{"attn_scale": 0.125, "init_std_down": 0.0, "schedule": "wsd"}
Each number is 128 + 24 x the weight over its row's rms, rounded and kept within 0 to 255. Layers, rows and columns count from 0. Numbers have three digits each. The size before them is the row's rms in percent of the matrix's.

# layer 5 attention output (transposed), 256x512, rms 0.021, rows 210-255, columns 448-511
094:128114111130114131137132174125120160082118107124096169170120140106123144153135138165143139170132132133117139164142150135137135055146135082122161116182177115163141125116167165139116135132109123
103:063091114129128114139113118100123132135141162152113113188149142101136113125119124138136101141158151154104095149149139148123132129138129099155085124133158130099105134114172151125096143147132113
090:119140140167118118156162116119135085112142141140113108160134114122068147125142133106134145107176109131174142190112117147095086151134167122088157096130115125160112113133112112136116123129148140
099:108170118160172129102139132155131105084138169148131134123129145122045115143137098113123130130186111107097136161125083119162099130086123115142150142144108094109136129152122146135124090132123084
099:127134131136112130124131107132136121113082129158120154136119161140131155164105079137172143148118099165095102135138131113129110095137107119128133099105177133165168147131134139128137113163136134
101:082109123192169114140105127092167137142110103126126158158110145155148124120107109144077102094120138156080123146148150107152136087120146081141134157148136145114119156135065137145135165139129144
103:143118145103085131152112153109128110151127138081090134130152140138132168114114069152107111100158115156108151106107142091088120113145176137121141126141119110152115121152099140162142165112126121
093:114143123068125117129179131144119149133139147116129155110131160135164133103100127128141097102120128109124156128085106102108140154131132103111158151151106116116100136125120116144146143102137125
098:132160137111134123113141127103129106076112110104163175174106184123155116129152130143127113101148128121163120148118134100147114158170134117135128147201122108123131172113148117133138123113153128
097:120099129110133152137103186117099137109130137132119053111130127098188120075102160119139121139080109143157118101138190178101175146139148075123086109109145092107110134107158096080137096141164159
101:164117148125152144135146126116132139172106157108133135122156119120121162117155120110134151106127120117138151110140138126127134132152129138109113142144098126123100132165099123147142133117127173
094:097106130097136110151139093112116106116174121160115112137161129142116109129140155172110111108148105139171131102084139115095131152153137129109151116125129116164133100145170111110141175124110149
094:079134114144105108130127119125116132111112137118110101115116108110084135162135128134103107144117157125089125168144124101127118123086111099145187175125095107124108141131123142150153098108143114
103:119121151148143123150149128164148194097101126130129133105139138098108109159120112110118114120129158154089165126084119104099120122138097155131125156155150146130127129137121118145139155111129126
098:165136124123136111110112085114137128134148133147229144098154140124138144090149092104138073113138114116132127146134156133149124126130155052111117140107137108108142134130146154125145125162141120
103:111133099145113134136127138125116116086115177120152149172133140138152148103123121172141162116154116135171111104138154107142153183115131146169109131148111149109143080112146171125128102132137109
102:123122132161148089147163136103137133151120109140135143140121138113166132125117102111077127149065122133153155139095140143144158088121195147122125132127133130127151149117154094076133116145135138
098:155133111106109136145145121105153110113125110095137136149118134112117158111160131125115103117133153140108162141115083093099107151126119138119128109156138110164103131143118152171108161099126108
093:156148119125110137130163117122099138163174123122116081086159136114118123142109122138117126142083132131181157138129144155134146074080106099117153101116120149169127104154113105078110146125127149
100:074152149147119133128130185152091118107137128135109132097111109126119135098104130146140153165146123136144109107122140147157129174100106133119102150146122110133134114122132126132098125119125107
101:119132081161128105110075145111138106114153095153126113140157124142158126079096154168160131145132112110163125140115131169111152191136121152154127113112109101155077097096096139102098132126106107
105:134104159171126117136167093146107129098174187144127121126102137122088136117142155120136154102146129110170149123100105130123099133100059164097154130129087112123164090148136122109128135151152146
101:074152149150127117148144098117119104148155120143149133097127114161187133115156200092148151134145119136143110137095103167086106138100174124127144119103126086148109128152163096082099142126121137
097:123146094143169144112163144115141061108139165112130127149154160143113112099157145135158137144176113161077146144087101164126101144096139111137123147155131158130132110145152147174117141158151120
098:131142132115133108140125179114139177126113145142152095118152130134090099148133125122126109117132178127092145149150137117115136128129102150152116157127163122158108125146156129133137145123081088
100:138110110165163139113111126154120121103148127120108125184156107126136136138136125118147127104163133074040119132112121140159127144103139149119139110141125160142120127129083094107099134110115112
100:104127135129144114116146150135162161122110147092116114109118128105101149138110114144074133092113160123094130146147123074142121112113121193139133138195142119126152144141113142128148151144093140
102:148139142086074110140115139115112122105123123129139121133122128110147121119156110109123113133145149144107138145144145151107114172128082035140130108115120159101126133126145203157150120143120102
102:155157132098098158095120126158099161148130149113117124144127116139181123155119109174134131128074149131125101083144140125130133154179108118121113123178153159135135090087122161122131111107152147
103:148116130122136100102134127161150142155116125136121145111135145121123132111108110133143139113127120136084123132146152089139152135142107132145115112123145087150117098145101108083137128115135109
094:132107140129080099127133126109122139125128134158125104141150122119139135154136116155164125149145141097130103114118142159105155117120092142149117144109153098126118078105145119085099174140110122
092:150132116117126116134143127101108115151121128108075148136124150154121089162161152158158128148122117140115132151123155147166098111068106093131166141181125134164169110094110127145126122103116176
102:165128135129097146139142148172147163145132166103117114130109147147155136108129110137140129099138110076106122150163120089150141102119108140156151121153123122144126114149094093103095158117124099
096:101144113108108157117152169109123155109116097125138127089136106118142118121136138124145156145111128095134133160097151188136120121126152138123138115165145120116118141088130112102137119135154123
099:073110125164128113138131135110134133132148140156085129100105120153175124114108149141146140119103148120109144111121158160107149161144158132162107160144187121097125109118128131093140153161153150
096:110125128120131116104150103139131077120123079164124135081162109142140094109123132134129156091130117132136116098087117134098131118120143102140135109078138108145161105126137130090143113091171135
093:128162113105108146127177147145145181133146175124108118123106123120166154134098133178154096171115153101139108105120146154141162102153111126150104144128156089138118112121164088075104156129121097
097:066164094127140136124102067107184106145128108118131163081096130142065131176107114170125126099116089117161164121126121082147148177095090142096143154181133109129119140144129117120136139103123141
100:121115135158115133135142083110135132120144148149110162132132150068104142116117101118128163141108148127106122175129111126125121098101138137127169123106137128120128147150162127121147115160171126
106:147129097133125106111129144112133131132111111130135106133124147146165112149162163159156130108169137111145105151107105139095126131141126129172107145161127114136121135108108135121111115116117102
106:112138132147121104127126141145131110121095111129162087149132118100151099135113127104132124116115145149192108121122141112091110098162091100135122136091141128101115100098129145094177094146117149
100:120143158166133098118109129150133151120134140149091118151133148138154110165137121124124122172077108145075153112163153138158135183123110120102112144143130158109127109148120135132094124125135132
096:115122142097125102137142112143128133147123146114157108156157149109142138129143150108150120137145120141106142104108133124147115158079067099090172125174089100120098112148150102112099132125085146
101:114154154107121115122114148172136106172153120119132139105144133142109118131161104137129140115163113088186142161112067099162090110104110135117139141153090113156091129108093100157124130100156134
097:105138131114108143137130109141153094117103127132157129170141106069121136129130105123130152112129120109140125144106137079145154097144107149171175148174115119114130089116116089155122146137088111
104:126125114131119156106103116106157171095112139122133135151096129145186105148090069144161108137117139099112100172136138070115167114155100149161131174152135153090115112107096142132152122142143116
# layer 5 attention value, 256x512, rms 0.0219, rows 211-255, columns 448-511
101:127143162125119123131121106139178131151109141169097112126129126135128141085108101109157130126083131162146146149098108079114135153163153170117165179140141128117125127122089138125137146125135120
094:166150094087120107112127141120154065128130076102125140146103130166138126146111093167097080128100115172112075103144113092083110133105117101125112148135112154149114145132091121122132141127130120
099:145171088133143164108161128091127134160113133163112105144157102157133130114144179105085105127080145140123170123136137120097130140107124139119121150113174139127135148125162137104130165165127158
102:153128123142167110167130155174114093107117130111109131128128073139132144149147147158158152120123132154127145159138130131109111139135125141141155151112139138160101137161141118117098144082139116
098:116159124117131131176153144111121147118130138150137107119159105131112125135103127143149112128122105146154147134123123135112158124180105134111126097106110100131150164128147144097089124115140130
100:141126085155111106176126163129121114106128146124174137146163128127120179180137104134185151141124113105131112117141086132105122162136112165187139035104125159089173135150136139114115131095128112
093:148110104109139110120103153102100147136123131164153130149115118099126112132133105142107179131158164150160120150157155169152122132108130110158133114140120129068118096119106118102120098113102120
102:144097127151100136102130119114139146141177114151130117109123125126125146112126114133126107105120134133147148115152155140125181122123110112145129123117149141120141086152121138115143144164119112
093:129129156100154136165123125123161179145119157108148187124109114120128132095104126148152156134142155067129158136113148098138097136126134114138104184118103103138150164110145128148095107137169148
100:088112173115154118195129164137118112163168121153138153130122110073145124138119159145153118121175157147144090114176139140103153140094121101149124088120108114114108106141103112182157107134164150
098:139136151160126116150121137152128141151099125119136131150119189146146145114136105107120149113072145125129102085098112137135102121136132167160119102114076120086148176152104099125106101147166139
096:151150161108131155131131144099075145126132121131142147141156093147155184127138109177083164140092108130119200170162134139095141163126157146121132124135138113092078071153127130156108129113096160
102:154142122136099104095082129101147101106149122169133131104109131152152136102116109104141113109139074148154072161145099122139102118142106109134118112122088130185099120103104114073124129071102126
097:120156093114152110131133160126128149157142161110132142117119062144140100097140160114138145110111128115130195114146165104104108142138151188129116146135170113163098093125108141126129131169140159
103:130143111150118089150125174145129152122130144152129129126157183110121176147153139083154095122071128094134116174126119142103122162124136132102117143112135129125158102127138120156128121125127147
099:099114135125129149177114136118151105161146109118148129149117107129149064135107086111084133141176102127130122162137144123142120112112103099107137093107126119166125135114095097108116130179126128
097:153126121103139134144113129155115102130168092128134149117120088125126163144119112156108157131144131140133138121141122147118133105126114121175163129126126126140056147112087135116177135143136109
095:120114124109131153127158107143098116106117146101117125177145095089137150100109103167083097078138125126125140118107146143136107120137126125175116142155121128089131150167146134162124123105150123
100:123115137120137132147130108111154103149087152165105126133125145144115164135152151121076107147172141087139199101101112135119165143170109138094100091103160148137167150153127143153141136157105154
100:123130173151129123181147127151130117168112104121139089145122142129126097138142149112121116127147135077131176139126134125125163124128135138124144135127136120125103151140106133126168120138146106
101:116149095100138130119116145138142142108102099192134124147130081127121152106157180109122108112100147186101097161108140126099175107114144123153164124124161113060144127128156137139088163142117141
103:114107106104138173143134102135159121138180140149132153185128075150144089126089091101132124135094093136118142087095155124164097094109140118141074097114092084088147111131117119147109130144150128
098:136100114116152105128096114114126175169119135080102133135113128137143085128103138098103134164055131139170133133163130125161124140125117136142112094119154101166164115141117123130149110094109119
100:127163126137150156098096063094092126115100133112141160124167126132120122143120127135128116145163136127166129121127110111178104178152111093123140099152105133129079164124126160088145108128151117
102:129098113122101113129158160140132132116084108103129124110120088138123118118107149093116167152068109149143147100106133135133125072181134133133111107132170121117151137131094142144133130112134101
099:138124154116094114107108106120145132112150111140166140124133137100122129164133168128150116121145144153135136158175126134113146147138116115157148142150113107118108147103099119139122124100118147
099:104144125128161133098147126159127160122140180113117155111157123145122182106108102120126116071129156109121105129129166123165109151114127127106114162133133137155170109092123129110151141083114131
101:155088179111137087125172125115133108147132135128142198084124147111115146067158120111155101115198112127115084139133128142140139121145135192140154121143137144148130136159135155129147119074137131
104:127129119127127150124088121095124073082147121123131111112132094149128133141134137155158161132163096145171131137124127159133090093116136130145141129138143109119118145085141120159091104066128117
093:113165115140156168141153146137151159156134154102101123096112108193145133117129115114108123154153157155112162123114118087151143131156161106124106130135163130117136133140118149183169121143125121
096:131108147115143140131141137107137119091110114130131131118139151137136166139113119132142133103136175128133079108106138170117128184166098136151121130124160105097111118183066120132119134116103135
099:148098115130150110112130120105140142102097112156139130159112131127120098098154139128108107148140133147143082158144098124128090142155118108167117119136131118138122113121123153117127128120185111
096:183067104148109174168164098127116146124147147111094145085124116140106167182126083132110079155136126123086202142115127104138099152126150100150138151129114130119158185147142103137132145124119130
100:135143163172135156143131130124173186147078117134117112132143118107112128119101145134131103189149102118112170145113106104184127094140108119132114113137105140110097146163178133094071122113147103
095:143110100126120183103116160109124147140110155131153108106122122170150143088108108110128136182099112116144131172115120171113109100116105125088117131128143116112135131161153111115154099109099136
094:151110108143183139158113153135085154097129156082102114113122126088151080124130126127147142143122106114099103111150111148137162115149140114109112137130124113191112095119137123169104104145141138
103:145129114154129135172128190114112117102116164135151081143149117093131159135117169133124122147164120109129120136110167184155155100093137124104134173132147125121136100112193136151103126095145116
099:153126109137109185094130142131108103135174124156162114106119102172113130146140111135125134149059141176118128127127134099135092132161132120145134106124186112090110110110109119162100174083101157
103:114077123121121093140141123106150097124133119154121117180145135115158123067136088116128162116141120109140169143146163119173084094094140160097104127118115108119099104105159147132136150165120146
104:123180156153122175107139092114097152145163150123096169121115114128142151141142084127170127097119129102133157156104148126144074175091152121087115177139118123125112145148138137140101132091121168
096:125154134114119104169145132144108111107121115112131109102122120150153134115110144088135150092148095124123105137124101126147102134133123145108162158104149167165140129105157138097171164086129131
100:099110112103115132141154103143096093132162166138126162132118102094141129159108145132127128093104193114150125112140130104159062055142136116134076167134154115158158127122122105112157122123138118
097:110148139096097182110136153093134123133113119129104087100137130132117112148165173114135139130160155139160143093121125149125088154103137101154137133119108153061125106091116140167167158109114114
099:137173148179134116122145117159144114114141120147157132125096116128128148183138113115110112141076153129117119148168090101138169115113153086146132117131089136110112161118152167141108109107131145
098:147113135120107113172145151121169111162137122164134141124134161130145177187124199140102154139148127154147146093140139177132204126115150129107129125140101131117101140133166121140094127066121145
# layer 5 MLP up, 1024x512, rms 0.0283, rows 0-61, columns 448-511
103:085131125120128153136094103100091101085170058146112154116133152137115095129117092134128096158120132148135128143111183118124130117136142135170119155140114150133135169110086107144161104115146136
109:150136149133115137106126122124143135114111098126166130140154124110137087119109150109154144188147145163121123143134162146123117098127135130152168143110132154177141161140109169159134144141144098
083:120116153055119152143156142136127087132149093123146140184161134165106127113121113121103123126102072148131143090127133117158164137143116132126125132121112143132109095075123142138153153145128161
106:113120133085091110113096116101159102144098127098078158122132123097156121111149147133133145119164102141139161123117080106144118105187134123120148147112154162133170137132079134112103125115180153
095:121098139134106160165129114147131176150170118126103113123108181145132169121124113108117125137150152179093128157146104096107114080064113110118114137094141149133121116088164103125133104135100171
108:135149131158122142133116158094125127106130137101104126154138134153145103124138112136113157139165115185121129132148107145160145124112127103082162111144176132151128108151128146165138130156129125
121:113138116108129166128109103093096083151156078148119153178128119179111139172112105149097104125098142182131165130152119150141081077111098100155144083126174137115123121091137139155187117173131167
104:124098166170097093141101129105123098053088097141121149135124137122156128119120091132066146123125118141120127136132145123136146129130154109121139113146148152126170099111124128151085098137120122
105:105118149077116131127137137110110158123182118138125099113101112138145100148082129214150167136150107114138094146121107157112154107106165123130161182130103131122186102110123173134102107177131122
102:120143091077158161116124126136147111144128146120136152159116157130125120124106158127121083158136062105107091109153095094114180145157100127098154104138114146151100151130185145085127114159116113
116:115097126099148113102126174064125138122146114127147148137162101141126113138122130145108100123127143114100095148110147123125124141118129102128114102126127133126128100131116133158125117145128145
102:121093110144078138143115089125125161089093139152075174140142098136114143110130132149096104093095099152110168135124109107100147129109137147097098119077082158091139152111128077131114133149113137
097:141128103093136157142150157095114141077066124142140127092171152113124129102110119111125158155114175107127142127142147153094099111125121092129113113093109134114133114151098114161102060132132120
096:098127121111154141145115133139142098162133107113088144126111133105133170111142143150124084136152148147104124130101105121143151135076116143143213163121130105121146144170084192136136104148126161
103:144146103140092093154136134148106131103085128125127130164151101144151112150115116108113123142104099132090145124146106146156114157144157103159176152128138148119157117139145131148110108091062154
101:113129119152110136084126162161111106103141112127111170153144121151130108156127127115128162103095140116100132134142134117148121088117131157088101147121149120147125123146130108138121148096113120
087:117133122119125120137115102105133117124137092129152113151117143143145162117139128123123131117143128124153117143130084055153101137125117130150157122097095105104097117143135159137133080122053120
098:095114153109114098154107110114108114165152103159119131135168115115136123143140078126136127120135129122120098133116101129153125100110089091153126152127145159127089095111161135090147158108110179
090:134153143115164147130151116100131101110091107148133116151162134177104167101147156137130170160117099149142129122129151188174123108130137132138127155125119162176114121121143190132086103103135112
114:151152123125127138118124103103103112133101145162114149151137123120134078116090128104120092125130097124120104132062110105170152127178144140121147161090147158136118145193131182136188163106144096
103:129108179153108129112080089118095112114142109103145136099140158144166124128149147097128167115109093150113139196138152154127087150101160153126113111070105160158113099119086141156086116105123138
082:130102125102129122152100113130118153127146116180165136125184129098125084125128181121144122141116131148165144164122122112131091133136128106114150107140146125125142108129144170110130081094131129
086:133149091109117137115123137123130122075123101104107141118128098095136109101079133105142164150133155099159115160093153143133122109119152099111113163128144157108122153131134115170120148162101150
108:122093128100130108110145115121077162116189130097092134110157128135108152085153127102132145125099161126117129148074181137139128102127144176126124102115116191133170136170104138141124103146083139
103:144104111110148142171102126152127150150151079103091107093128104109142146110130131125112108175152117140125102158131136146137126106099106113098157154159121148191095113157116112092126113099159148
098:141119129125061152109127161111128134078100126111091162114081156133149091128107198142061127179152124123098131168153150140123119123141124146170112114122134190075136160148096124175120083144130124
095:111160120136142125139130102162117135115110155062124153178109159106118142134112128114185115174174138164097126102137116112111119113117137103114135121097104120094111106149148134110149109158132159
112:097146103111129130182119140126126143170103076133145126117122130150139157082126118141109108115149147168108140184148119143103140120146131140110192175111122160144160102130119142149157108104151128
093:115119144100146149153171117120159097174072161123123216122174121119124081089099159111153134126120126174128143133139114158133147148108121114167191137090125142158153081145112146117062118174123154
102:143156155143108139140135120122131119119088097154113130131124120150152118103135123102095116144165087138127145173101140127141107120125147133085123082120115159133120128162098144125129090143137129
101:124131149128159099111113090137115136135131117100101120150136094136136131137121109182090119093155098139084091114154084126107155142152122119115172121098122141134117127154119135114150129144172122
109:128160095126088131111105110128129105091128115126065124123150141145145151126099124103116132199127126097137125168105123135136104097165125119119104101081102142138104139143151139098133122122116155
095:124133122126152123132157108100125177159097110168105141111148167133136107137111153154157139121126075137113163141109103121129092109093137139138154099119103141176116147155157146158095127125129151
088:099139149165108136116164130108163112094116114102102148125134129105167124156106148091169116112125120120131123157139132144146169154131125128128157115150117139171130110149168107136088122103142108
082:144180145140110122147120118134114168143163156162108111108154128144130126131111088087166142161113129130144141108100139138089164067116133138111150169111117136124138104133152138124185155155107141
105:125131116121102151122113109135139098087074144119069151136153141153132134119110082148060113137113132135130130138096109103154131127145138139111151179133123125163116142172131122162080106132139166
107:113156137075108138151158134161093176143159061116120114117102102130119142093105105171120146137143172151100072166129110135113172084154128113160107132133116094138165120129141132141149137177086145
097:140060098155084157126100126115151132098121121159161121170127126154105102118111139163128143128114121111080128151090171129167116110130088129162134133128125136166130101138136106149158092127147135
099:153153095127086165116070127116190136120110122111122146129160157167127102117109129130111144133170115130137048134102136143144162093105118111121149173129112173155168169185121147128139117138142135
103:104113151132147119162117139131107166173129100116129157096121126090116168134143159170183150122132135160149091108123119132105093109127075117139130129098093133173119125118150138147118144152139126
110:110144115129073129103101094112146047105144066119119132141124150096109125135130129131113130147153133155132132139126136108133163133128107094155098134121134138138151139126129149105154115117153143
103:124177138142114081145130169139109154117096092165108129106160159091148071171152151114146148074102119141135141069076127143139094115186150152142141128102085151129124153144140106128111131179132126
104:056115096122121100104055150140174127166136157107114172139134111158107132160118154145091107168148129207099103142136159113155141121120128135131140153123143108197160103161154159139089136136115144
109:127132140126132152164139132121138129149175059147174134135169111103151103141144112091123117164112153149110122150129110129152162116139114107127172155110134178112136148141126153101177092153134143
101:134141130136147174111102150120139149106096107124160125192137164105139132167148115168122119149126126105115127129124070120168129140133145077112143110144174152163137154101107146168153134118154125
098:110156133130144139138097162076121132130096111112141157156150159125145128174165145092131135107156097129121087103153070119145103153144139124110124150122179134105163149137131093135140129084113152
095:110128117100105166126123110085168122112093110131159113107155115114153142119120115139132090155085104126140115147104136135174119095132160074122095114132114117113148135119125165138105092106128175
092:143151165080125097140136143103122103092099102153119146146137140123115104163152139115135102126133114138104143145129105170148121107129095161151120136136100152104124165156091113133092124133094138
067:116143145076158126094163091132160116131094130108129157092088150155132094125124121115132113151101122126178135092160143080138157092124114130072139123147085145098101124107131131116121117127146109
097:096090111137139121147116120129108084109133129076151086188194113134114086108124140128129104156132120109128111123107131120127131118123152127066161115131152110095099151136141153096114096119125100
101:132106145136113139165129147135132112114132089097114146169150099151145109144088103080131127179082161119104163112141138100169094151132128130109094153114119115136161131124069128190117146125085154
090:088129170124141150108103135146081117073141101172109148105150155134163124095090124115146100120139133064131115142087103138116102102092152120105122135164121129137145124147142163123096124112165121
098:095079165110130105110151160145094119174124152152136105139126165180135094087129142122123130134107130116120143126097140145129129122140149094097161161126106113123132092129096179116134109155140111
078:139120094153149105128118147118112102101136120115155144139170101096149149090115138091130170118115171138122094116138171145144177114168151085135160176098136141167134144116150148169181101128103130
090:138171148126103120108150087132100109101152135146136136151094109123133143179114175124165139112084084131130129187093182178153166120088128121132131171114130139105120091160100180122171102107095141
102:101115085079151118168135117126113154166108131174140159175137109129122151090104148118083105154145131132147108110125080159139136119154120134169110136144123160183120108179130135098154100130160124
101:101120086119121116170088154073116084111095130162143156154147110097129152115129083130146149161144147137100127130101117141186126128114124070136126142090100160124139151154142158146127125132125115
079:153160145091093180137133115128154111117124138142100110111146099122117169152151174131117143097133122144097135155149149157075119103115095144116129115097077126120129136172109116131089095100158143
110:090133143142133105146165144124117165132104157145106100106117145146128116138101104143120108131085081103116120072124124077130186140131135139160157127100156130128141133085166160099148099125115116
091:120132133112110155111132123160140139105138159163167113180142119161138158112145101109129125147162166178112130147143197133148152116078138160132152144102153147105123106112085165156142106167126131
094:131139122146106153125155110155123104089135131114146115138143102143133147161139155135159124144122141119096094121141143096113103158125107149135162121130168149167147099096098126145115120166111172
106:099126069106085134124124133107158109108150094127118102125130147135107117113139122111091156126099113147107132119106138165166197149126121144122123134142104152154128170134101171144104121143124135
# layer 5 MLP down (transposed), 1024x512, rms 0.0251, rows 0-60, columns 448-511
102:144163147136136125109141143119124158103125185126156136111162127145134118140126126127117162121107151133109089121123109131113122100121086150129170117128116122094114155130112202141098133119125143
116:115089130148149105142154127116091146109101155141125150137094120151140118104097126138104127131132130106128145086095105104182144106133193137141135122155167091125143092142097142130128180131158135
094:145148180169118101136112115154130104132093147099102151108125130116167097097122116136110143102130155119114162179138120160102103145120129156124149105138152070122144137122137109148113106101139132
099:128135113158125179154151109152085116161137140137170071154124140090129137149147110126146161108093160098135130110110139117121124129131150138117205109148170107106111113102123096156138112183139127
094:147158136129158117084098169138141118168112124107156135189147154131116125138135094140134137143153105114158136092153122081095163123090126123112109136160084094098134132137130102136152144146159130
105:115077115164096147124130106148146100111133209140131129133158092152112162111138134128187107110087113095141137139103112124157133132135114132112129073088129130119103150138099089085175094139075117
116:134139131139139108100143154153130134121137119132143129163146102111111117141079128119161165138119154113097142096115102172150110099120131126167135188173114105103087125118157151139117169127148113
091:136112114107132144111126091155142144161104141089096153139124127105143123133116132152134138109154170126121129115129102146119161122121152094150114123173130115155112145174138132144139105122102122
105:112126159139101160159158110090099105109082133177138101126153174157157128107155146105190134101125124194092116119128158134136121192128128096084167103145113167123108140118124100100117123054140123
100:104119140118105133087113123109152135140167102134119136120164093139116104169095097143153157093091187159137114161147117117069107139140142103123110144106152100137145093156099114104127133073116136
108:150121112087170115156115157149131152174119132134099104159106101095153103127159119124113090079142126118126095132156100107103146131106165109086117159109191096121153130114155132187123122120116146
105:154144100128148106114139139122121111111172156113116095142119121103117166093111094137162139109096151115112109111077127194153082155133152157154126108117087116121121136137139091150121141116101128
094:102140147099138082141125091136176124113126146178118083127111136138125121108119142104098079082141100146130139130101093121135124101090166100105109162143148132120161141116156139120129128126080117
101:135112084070147108169145117127109124128147166188138069148157047127111157120127068137185135164151110158153141105127183148098149117067106109125107119134156081118121134156138104128132163122121128
099:119159108136118122130132170162123143100125164122141101131127177102153118119149158091185166143131155107156136076113179164121124180138130123106134144096128136125150097120128162110138168143109131
120:140134150109124148144095138138111141136153092146145151178134132096133122133117137145144139136083088160115132124185118118176132117117120134147105157123161129154132095089137110119140095106166125
095:146134123147150177102120154152138136140111142131104157100124137098146106166084140110168161148120137125085104138123176115161128167124147125131124163173152143133149133110097129160196063120109149
094:106141136095119102095150158110183121116116112108124121086159111153126133128121118095112122090129133128148133112137121154119166108135119187129137087080123100167170149113122133141143095120153140
093:155149167135100122100126104119152143106164164146129057114112168154142105117164116114150148115109126091138117115139152069148131103134142122113120112130120135157154100120139143106126134133125144
106:104078109121178158122138127114159115112095163141124128112134148145122116122124140091189078143150131159119131129102114085108155149088145165095121129127096146127106136132107129104081128080129134
096:117168094112197111113134179143127120139121173126106081135131125117070137130089103140179135086129147121135122143091138113104143080132124125140160133126061105118131163099134129134142126125129130
093:123097096112155150144169138128137119139091133123127111113118135129121100079164105175100130124117112178104138098127160158118166095101082163151105128144070126131093157112121129141082167133138146
091:190087148095148134122121135164120150195136139154101120131105141144150106147121156114116129070061109116159161113128098105109156135116108147112097102098084157140155136127124113163119106082145151
105:100138100128101108159136111145164099110098125117151122133101117144157132138139138136120128100178153131109114166109123163159157134129126181114119118105124145154128109103154139129128177127136159
101:125144157098117137134125119169101116116112128126147101066144086122129107155118128176220104153123133162200136172067150119052144125082174117112138135129095090124158139083075133148108133140135144
102:129092124138167089135122124126186108146168099146130116118100116096164138107129139118122165109115144130130116189129102106131133137141117139117129137155095150152181158128110146113100125105166167
091:144096127152113133105140122095138094138138120184095134141163121139108129103146077163122122174117117075175096128108108105135111136114108098128128120135146128151115133124105156122132142140131080
103:127171105123109147167124150159134132146159125137127139128157106092141101119149140088129136153157112097148091092126107123147120132098139118143094086121175102127125165119112091144135172118093105
101:159104119132099092098103107107085145160124132115135145143099111110100150127132142143119164143145105149154133179161138149142093093101162164106094099145139160120129125141160138088185143090138113
099:165097181136113109151142130129105110155140114118137123126157152111116120134157113140123145096163138129183120141129087143132131203088123108088169116153150128156133125108164174117101142111111091
107:175129114114134136184122101123112126135136173137089108144129115104102138119116140088133147129097116108133156161124150150099102152152159157113108120138122111126092139108095166112125144131121088
115:133123112131116158104112172132096172118156115123170101147125093111110125134128135132108166140116134092138157149109119184160123079129148160139112112150102096114113130071123129152101133149149150
092:158137135105060106135078127138114115161117109151123103105135121093096129102133160138155144159122167101153089096069115148147109169104156107127147138134129104114131142098133162132105147168123114
096:112152064095101127099134143101150162146120149169106109106125114133162122135147129136134103106067107110085171134138154103128146142104114146137099136078141098130171139133121132119139147153120148
085:145087131131126130118142111128128084132101123155147160113161133105117134140138129134149131126094157113115120099168119122137140132115130106132097100077119099103130151127135119109116103097146146
092:157122131140153129128131143109124128120172117136110108131125117100122123169122125098127117122142145102138141125092174122129109160139114147125152122158143122151140115104124160131118130137129147
103:108154095153138134135080171069122094168124142110109107148191166148126121128116102099124151123173159094142126130132116111107108148115082108135130164122119141111112137134158145112138130114155115
095:115161196149116143143145129127123126150154119172098121102130131115137157116105132149085100157111109140150129117143127103159142130150149127129140118113095106144121170142123139174141152142101130
095:156118135086093127145118098121133157192133110145134083079143127123105130138132119174115150129126140127118157106164133091119086129129147165120122125104123116137135136096140133137121127143136141
100:124108113121136125114164176128128100149112097117130124103142121141121088143149095123122120126151127140147114139104112091134151111112135129106148128158177061095135155138135145115149130116099107
105:147108155157172109111124167134133136123170100126140149168140118143120112099123109156116107098077116108158123129120097158143118169171117161148143152174139089126142092122145148121123172143116102
100:092080132156132126166169115094095101103100147132167160162157143123107102108163077097136109144160172110125098101098089128115144131138108133111099136129085128106109118150144119130120116101135145
106:143150127158095124142113121127122147145152125128147145125154148122141112122085141098165135077147122128134131159100128127189105114096140081089087139113104118123117128117112120147134119119146163
113:129114149110111131164164154140153110122189161165124144124126121121147145134154118151092101114047124095138117120085132094142142135040131121136091086113098112126128151134134161158128158115186133
100:096156115147141151146149108118115132099133119105093113099119137147140151127128121131165149094136109104133082130085174144139152173129113144141151148075103100092125121175114130101131144163101146
087:147101117113122104106108133120156115114163129124124119112122125146102084105112135118146125123130122128146143165121134156110132149128161144131133134142114111137106161143115136114149134116140141
102:140127175126145112124120124169067138122162115136086162155131097174111122148143124115119157116164097119132137120129155125134161125108119124145144103079178090157148127142131123126118203092132093
099:151151116142172074132125119112106154089136109158147132125126137130161110072184129128129160105134136115123120089106124167080128128105124170133101105117129107127134139121106139153190132115142131
065:116132121139122128145108147133126154115148134126146124150119116111167142120128123137143136105139106105098111159119127152142122140120158104158130124121123112148143167161118123121121112102127153
093:174152167123124111105113133119119154104134110136111172105140116122112100123134166132145166146152107136090113169159110125161154171169171114150139149110096144117120101149107115186157165103132141
088:137133123128137160136113112125139148152107130152134132137119149152146118148140130145136128107097125132127086101103120109139134225155148135128148140082130130127138116117144134137099088132144143
101:166136140128168130094123121144118136129120175140122114135111165106108111142151126141143121113094097161126141141116123105078103120157176179151138091120110120082158126111096111118112128132149118
098:105131096144133092129128109104143122127119108133160096084148147150161163106110116113140133122148125116130140158118110142165093093109151146100105107108100130133174142156154117124133082165132166
090:143110110101118114106172108180154152135126123134092101078109123123118101110141084182122131124097120126108119151113142120144147124087129162119107127102134106145140127112130151105089123131136149
091:155141086154131138161095146134134128152121161145186091136168123155066093112156076169139081145161124101122139115101097117114141100132144161118153101118184119112102162097109101110132139159148105
095:103132161133103135076143106134089107114133136129101139190112146127136125170117092068137165115138084154111120127175179127125109149133096142142169151105124136147133117143111137145142100124094129
110:095143161143135128135120128112182146128122108170153124170144132130121110146132112093125131098121122117165133168151148129079148145119152145147094067070117111131127105141142152135145136147143144
080:150095104129114100125159161116111119127121123132130161127142147130122089136129114123105107133149153163134139125131121131127119114129111139129138151208181133153136139131129110104112177117115109
108:135125126114146118112095104117131086124156086118148155130118127096142137131167150121130143136158194163124140208141136160134071115129093129112082107141076112151114119179135131132115120125137154
100:165119157088157150146111107107126124154127143134111084123125116145137120102112085174127101101139102084159135138124154130128098169096150106101139132121122146148121148105149100116117085123121117
100:087146158126136142136094119084145159127102164100114121164086136147100151136135108120161073130130134156089137110123148122166104101150142155165133165051127111086123126141120094128141151113101152